Weights of a small GPT-style language model, trained from scratch on English Wikipedia.
Size: 9 layers, width 64, MLP 192 tanh GELU, vocabulary 2934, 0.788M parameters.
Architecture: biases, untied embeddings, capped logits.
Training: a variant of Muon for these matrices, 9308 steps.
Each number is 200 + 30 x the weight over its row's rms, rounded and kept within 0 to 999. Layers, rows and columns count from 0. The size before them is the row's rms in percent of the matrix's.

# q: layer 6 attention query, 64x64, rms 0.387, rows 50-63, columns 0-63
# k: layer 6 attention key, 64x64, rms 0.365, rows 50-63, columns 0-63
# v: layer 6 attention value, 64x64, rms 0.245, rows 0-10, columns 0-63
# o: layer 6 attention output (transposed), 64x64, rms 0.218, rows 0-9, columns 0-63
q50,112,206,189,220,161,198,195,176,199,178,239,238,136,217,194,163,243,212,225,222,151,167,222,247,178,186,211,159,167,209,142,228,198,201,165,198,203,165,189,159,222,202,214,167,216,222,147,190,244,172,277,203,221,232,267,201,208,219,195,233,182,220,175,229,175
k50,112,239,208,208,214,204,187,177,209,213,174,204,162,244,223,240,164,204,176,254,193,170,209,227,181,215,214,196,196,223,170,188,211,223,205,176,184,191,203,202,177,174,225,222,187,150,229,167,149,166,191,220,190,139,196,268,150,287,221,226,149,186,187,177,261
q51,058,150,236,169,201,158,274,163,232,196,165,185,207,212,190,200,157,204,154,175,224,213,261,218,222,179,209,154,163,234,242,198,240,163,269,195,148,213,237,192,241,175,214,230,168,211,170,221,186,227,217,182,238,211,192,202,180,178,204,210,161,183,213,210,220
k51,056,250,138,251,237,225,203,246,255,198,195,168,189,194,185,215,206,194,233,191,226,172,203,187,226,252,221,252,189,155,188,191,176,216,197,172,187,244,177,247,187,213,158,208,238,181,129,185,230,143,190,221,182,210,182,173,226,165,166,192,237,184,171,201,179
q52,102,230,171,161,203,197,161,150,153,240,209,208,193,247,211,235,190,163,200,194,243,240,239,194,202,185,129,172,196,222,197,153,195,239,159,172,169,180,236,182,199,208,202,168,181,167,169,217,239,216,233,226,254,243,218,199,240,208,216,202,218,249,165,185,158
k52,100,194,185,223,231,139,203,210,213,249,192,200,216,212,180,264,231,155,204,200,249,218,228,224,139,242,213,195,207,243,200,201,203,217,177,174,181,136,206,166,178,145,262,224,189,204,180,154,220,165,186,199,229,194,271,197,183,221,183,165,216,184,200,161,190
q53,089,233,178,183,185,223,168,236,230,208,202,198,224,220,213,186,229,177,176,208,207,209,222,213,203,248,198,122,143,211,224,205,169,195,170,202,201,175,172,232,187,217,197,220,205,142,192,151,214,170,244,208,153,187,161,209,229,125,209,248,257,238,204,259,206
k53,091,194,201,157,209,206,170,200,209,195,165,217,205,200,239,183,217,203,161,195,149,267,218,215,226,235,180,251,164,202,204,210,213,175,218,186,220,167,182,254,228,168,185,204,185,215,137,193,178,162,252,210,218,163,232,143,228,251,229,141,170,212,244,198,238
q54,113,197,160,211,207,157,201,210,174,221,221,254,192,248,266,241,195,240,149,205,213,155,195,245,233,238,198,193,190,179,152,173,239,180,188,193,200,203,211,223,199,120,228,196,179,175,135,181,236,202,230,213,248,195,201,155,188,170,226,201,227,175,188,214,171
k54,113,210,234,155,211,211,196,211,224,201,210,224,189,247,163,214,204,164,187,164,221,134,220,225,155,248,195,222,184,214,204,211,174,181,196,204,188,202,171,222,230,139,190,203,179,184,214,189,278,159,187,266,171,180,188,216,194,248,270,142,176,222,212,216,178
q55,101,184,152,224,195,203,218,248,200,185,188,196,137,191,174,160,156,204,240,229,205,188,203,226,200,211,192,180,191,179,209,247,225,172,243,220,183,179,222,277,225,103,182,205,207,197,237,249,209,178,179,223,156,166,209,216,208,192,164,218,216,245,171,235,179
k55,097,234,201,229,186,236,168,203,240,143,222,213,162,209,197,229,222,207,209,184,162,209,153,188,198,231,191,175,192,239,217,138,252,226,220,212,229,230,210,225,223,187,205,139,191,167,147,200,224,205,215,216,191,171,189,188,164,225,161,214,136,232,229,239,131
q56,114,201,243,203,187,104,206,218,180,158,207,194,191,184,219,231,225,226,214,221,244,199,188,181,254,213,187,209,176,182,221,212,233,190,225,226,173,209,136,204,181,182,179,273,214,225,220,223,206,220,174,213,167,176,188,153,200,214,227,229,157,155,200,228,126
k56,113,195,225,220,216,234,240,199,203,220,183,223,169,177,197,210,223,190,204,189,210,191,173,190,270,212,210,212,253,170,173,238,205,118,189,242,231,215,180,233,168,190,242,179,169,181,195,277,177,213,170,237,159,177,125,193,205,183,183,168,188,221,219,214,153
q57,109,177,215,234,151,167,158,215,203,214,201,199,204,185,196,200,202,183,243,185,177,247,148,180,159,172,196,183,220,184,203,228,166,248,245,211,239,175,224,230,196,235,145,208,207,179,205,216,157,213,147,128,205,215,215,234,286,229,202,219,209,225,214,167,173
k57,108,196,165,185,215,202,220,192,167,212,220,208,202,172,179,206,196,198,245,213,217,278,168,179,206,145,135,216,205,263,221,208,192,211,144,227,183,206,217,168,217,231,208,204,183,243,169,197,139,259,212,201,191,213,203,213,151,181,115,210,194,217,212,191,242
q58,060,185,163,183,201,185,211,172,211,155,253,171,219,234,237,162,217,160,205,249,249,227,267,232,226,200,177,161,203,188,198,171,247,193,208,208,168,191,150,215,153,230,199,191,220,136,221,231,211,162,200,198,138,191,177,244,142,208,207,197,193,216,204,212,180
k58,061,209,210,180,223,203,170,264,218,188,209,184,165,187,194,170,205,216,169,191,177,211,229,188,254,184,262,145,216,195,203,207,242,185,216,174,182,130,222,249,176,185,252,237,215,234,208,233,186,152,197,254,185,180,219,152,199,247,155,188,197,169,224,202,155
q59,089,178,192,181,206,219,194,207,181,233,190,206,155,144,186,147,208,183,215,186,202,178,228,185,211,210,195,196,218,178,271,210,219,216,256,155,221,210,203,183,192,237,219,281,165,197,165,144,201,247,196,237,252,163,136,173,210,214,180,211,249,175,212,229,193
k59,094,219,238,186,202,207,204,129,185,205,168,185,246,212,155,184,188,187,245,145,255,242,201,184,223,246,226,234,148,139,179,208,216,195,203,225,251,220,203,213,190,208,213,159,216,195,146,183,175,198,214,206,164,191,243,165,222,166,198,255,187,191,157,221,218
q60,103,200,213,204,209,166,169,230,203,239,173,218,228,184,174,183,202,202,171,180,243,183,201,171,181,170,166,218,176,160,264,170,230,192,164,172,264,191,204,184,199,263,196,131,260,207,230,142,197,193,206,247,205,192,220,211,219,215,262,185,244,181,165,216,182
k60,103,187,255,189,209,222,237,173,127,213,188,178,208,169,218,199,237,166,200,171,194,206,186,172,179,230,222,224,231,186,196,184,160,165,266,179,182,232,182,162,154,203,248,239,215,233,234,141,241,233,216,152,239,214,222,157,189,201,193,176,197,186,212,206,251
q61,090,191,210,157,260,216,220,235,225,207,212,205,224,209,170,132,226,203,243,249,214,173,219,204,237,182,172,222,180,246,127,203,271,201,203,244,186,179,189,204,204,162,187,236,207,164,169,193,201,149,209,216,235,148,187,198,200,199,199,156,184,219,144,205,210
k61,086,222,189,200,226,281,166,217,204,167,221,218,179,229,256,158,186,215,239,168,205,191,249,249,200,234,238,140,229,209,191,145,233,208,203,193,180,159,202,195,159,137,192,166,156,222,188,223,179,163,242,201,170,211,177,184,199,211,228,207,208,187,191,226,161
q62,098,225,162,201,286,180,193,221,138,198,197,211,212,243,236,214,195,195,225,191,205,218,227,166,180,213,156,179,219,178,121,180,260,223,145,169,175,174,182,170,188,205,229,169,183,167,201,194,184,217,168,223,241,222,233,181,190,209,213,189,260,231,175,232,205
k62,095,189,209,151,192,217,193,179,238,208,188,183,192,217,205,173,222,187,187,230,241,236,197,203,180,200,216,194,225,256,224,171,173,186,245,170,176,146,211,182,170,144,245,176,223,181,246,201,286,140,237,207,238,216,244,195,214,199,205,169,144,162,205,215,171
q63,077,269,126,151,189,186,168,174,181,240,161,233,223,180,178,191,228,192,179,208,182,223,148,207,165,188,156,210,214,228,174,216,178,261,177,157,222,215,208,169,199,159,255,183,218,228,224,206,234,220,223,217,235,191,252,165,217,191,229,177,221,208,218,166,212
k63,077,203,245,215,211,193,181,210,176,212,138,187,224,225,212,256,198,130,187,219,224,241,198,175,134,211,216,163,205,193,203,221,214,217,205,181,185,169,191,92,232,170,162,221,231,183,229,170,194,200,227,165,231,191,214,240,195,170,212,180,230,239,210,218,224
v0,096,215,188,198,130,206,183,219,230,117,174,250,195,210,150,194,207,170,183,222,230,204,166,239,172,205,194,223,202,235,195,204,170,190,216,189,219,194,240,199,274,203,165,157,178,252,214,135,194,158,227,207,220,220,192,220,171,213,250,199,229,161,197,195,234
o0,101,203,202,205,186,228,200,201,224,186,159,230,163,207,207,170,166,251,235,182,153,183,188,275,178,227,226,169,144,242,177,217,202,224,214,217,223,204,262,214,202,182,171,176,220,190,200,158,173,136,179,204,245,199,198,168,176,164,151,204,205,246,239,222,251
v1,089,207,205,214,218,207,177,196,199,194,170,201,230,184,167,199,247,197,164,235,210,217,137,233,221,257,157,183,231,224,205,174,228,246,165,218,187,166,170,181,221,246,193,212,186,200,172,231,239,204,160,174,201,150,155,229,181,251,226,193,201,238,161,158,125
o1,085,198,197,201,203,267,178,252,173,251,166,184,209,226,168,200,207,212,195,199,223,226,134,203,185,218,124,180,208,244,182,229,217,214,191,201,206,137,223,244,239,120,191,197,173,196,185,202,274,244,209,196,219,168,211,188,191,188,196,186,177,178,179,217,185
v2,101,175,204,187,289,203,227,157,189,235,248,216,192,167,123,197,215,198,202,193,244,207,224,179,170,241,155,188,179,205,196,208,192,160,195,221,253,204,179,191,217,152,215,196,231,224,177,243,228,194,222,194,170,215,235,214,188,211,195,117,198,171,198,155,223
o2,101,205,173,153,198,196,229,217,164,212,166,220,210,130,203,292,210,191,176,197,211,239,161,179,234,214,176,227,178,168,225,207,217,207,248,193,195,207,200,181,173,176,177,220,166,177,143,212,180,200,255,227,238,161,218,202,232,190,190,207,223,209,232,253,136
v3,105,189,260,215,208,173,199,153,236,266,213,191,152,212,195,201,195,208,212,195,158,214,190,174,168,210,169,208,249,184,266,223,245,253,175,220,180,225,233,219,170,210,110,202,204,202,199,200,193,197,179,222,172,244,218,182,186,201,212,160,197,160,191,171,259
o3,098,255,204,243,194,172,168,179,242,176,175,222,208,151,207,226,220,151,142,210,146,217,227,208,203,179,222,198,171,217,212,235,197,216,186,211,199,203,204,249,243,171,190,226,194,230,190,193,145,177,264,195,191,197,214,230,269,161,219,174,188,140,188,150,210
v4,059,178,218,237,176,183,173,207,224,214,183,218,235,179,189,198,205,204,126,161,190,184,242,209,99,205,194,187,156,222,173,243,166,185,211,215,220,197,225,186,268,186,216,203,187,195,262,147,217,174,247,165,222,213,176,233,176,178,215,226,182,175,206,196,238
o4,047,192,175,185,214,274,199,234,203,172,186,260,199,171,193,203,135,240,233,178,118,201,180,201,221,232,216,214,152,197,194,193,207,219,189,200,223,253,175,148,199,208,168,159,240,209,194,207,171,162,176,193,272,233,176,181,212,171,185,193,229,218,227,216,210
v5,069,181,223,159,186,217,255,248,234,222,200,194,212,189,242,204,146,176,167,251,171,145,230,182,195,180,209,176,190,188,160,187,185,212,173,193,204,229,199,195,178,293,196,236,231,185,221,140,196,213,170,170,188,160,224,185,221,202,246,190,208,221,199,262,232
o5,065,176,216,214,235,203,192,222,247,200,268,212,176,208,226,184,181,216,156,209,203,90,199,198,192,173,204,238,202,163,262,208,202,166,164,171,203,222,188,213,205,219,235,177,222,240,164,201,196,195,184,171,165,217,197,194,159,211,249,213,234,150,176,191,253
v6,101,199,197,215,220,156,198,187,169,209,123,209,193,246,185,153,183,265,209,220,191,210,176,213,212,241,212,259,183,181,228,202,226,237,153,260,198,178,220,202,258,203,190,185,203,177,171,180,176,256,194,141,184,209,249,203,219,218,163,193,210,164,203,149,189
o6,099,200,190,198,185,202,210,219,236,220,172,201,178,213,191,233,202,205,179,154,162,285,131,183,184,185,214,189,222,222,178,229,168,229,188,230,250,193,177,233,230,237,194,225,162,231,206,153,191,229,252,149,168,220,220,258,191,175,150,179,172,200,226,157,188
v7,100,201,211,180,159,162,182,210,177,162,238,271,236,189,200,162,227,133,218,231,244,175,156,212,172,149,182,225,187,172,225,216,177,185,181,246,232,209,201,216,234,227,214,207,181,163,198,235,221,190,172,160,150,213,224,209,211,211,213,215,255,173,181,189,262
o7,096,175,237,237,207,169,190,255,211,213,198,210,199,151,204,204,213,256,202,186,197,197,167,202,183,246,230,237,178,181,213,204,176,196,227,269,174,233,247,195,190,214,142,204,152,257,208,183,159,193,139,176,162,182,173,236,222,190,145,168,180,200,235,227,220
v8,104,179,237,194,194,190,181,250,253,209,198,214,177,201,165,199,257,169,161,239,238,208,227,199,142,261,185,177,159,198,197,172,150,225,187,248,183,205,160,248,233,210,184,222,211,227,180,195,220,187,204,259,229,183,135,181,179,247,197,218,166,172,211,182,193
o8,110,199,163,181,224,228,164,179,183,179,187,270,177,228,216,225,157,252,184,183,207,213,211,243,182,222,162,189,141,219,215,200,208,255,222,217,199,192,224,259,248,161,186,180,143,148,159,210,215,189,190,204,240,213,193,183,217,151,161,212,178,209,224,248,178
v9,102,204,202,167,159,221,205,184,287,219,188,179,232,205,217,217,199,230,224,199,95,208,165,210,199,196,212,205,151,159,199,190,202,167,216,235,223,212,207,204,249,197,199,243,167,148,216,181,190,214,166,220,269,215,216,178,228,202,228,169,190,229,204,217,153
o9,113,219,187,223,190,229,191,204,236,189,211,224,186,261,178,262,191,209,137,187,163,200,219,208,171,224,197,146,198,157,223,204,190,175,159,185,171,207,170,181,227,234,221,137,234,172,260,148,217,233,198,187,154,245,213,175,206,162,202,217,182,206,216,212,262
v10,098,181,176,233,148,232,210,194,215,178,192,191,172,195,235,159,225,182,171,210,198,269,202,216,195,204,244,215,196,199,173,240,202,245,211,163,243,116,179,177,184,217,197,221,195,238,184,206,255,166,225,152,179,168,178,173,179,196,211,235,202,161,200,199,279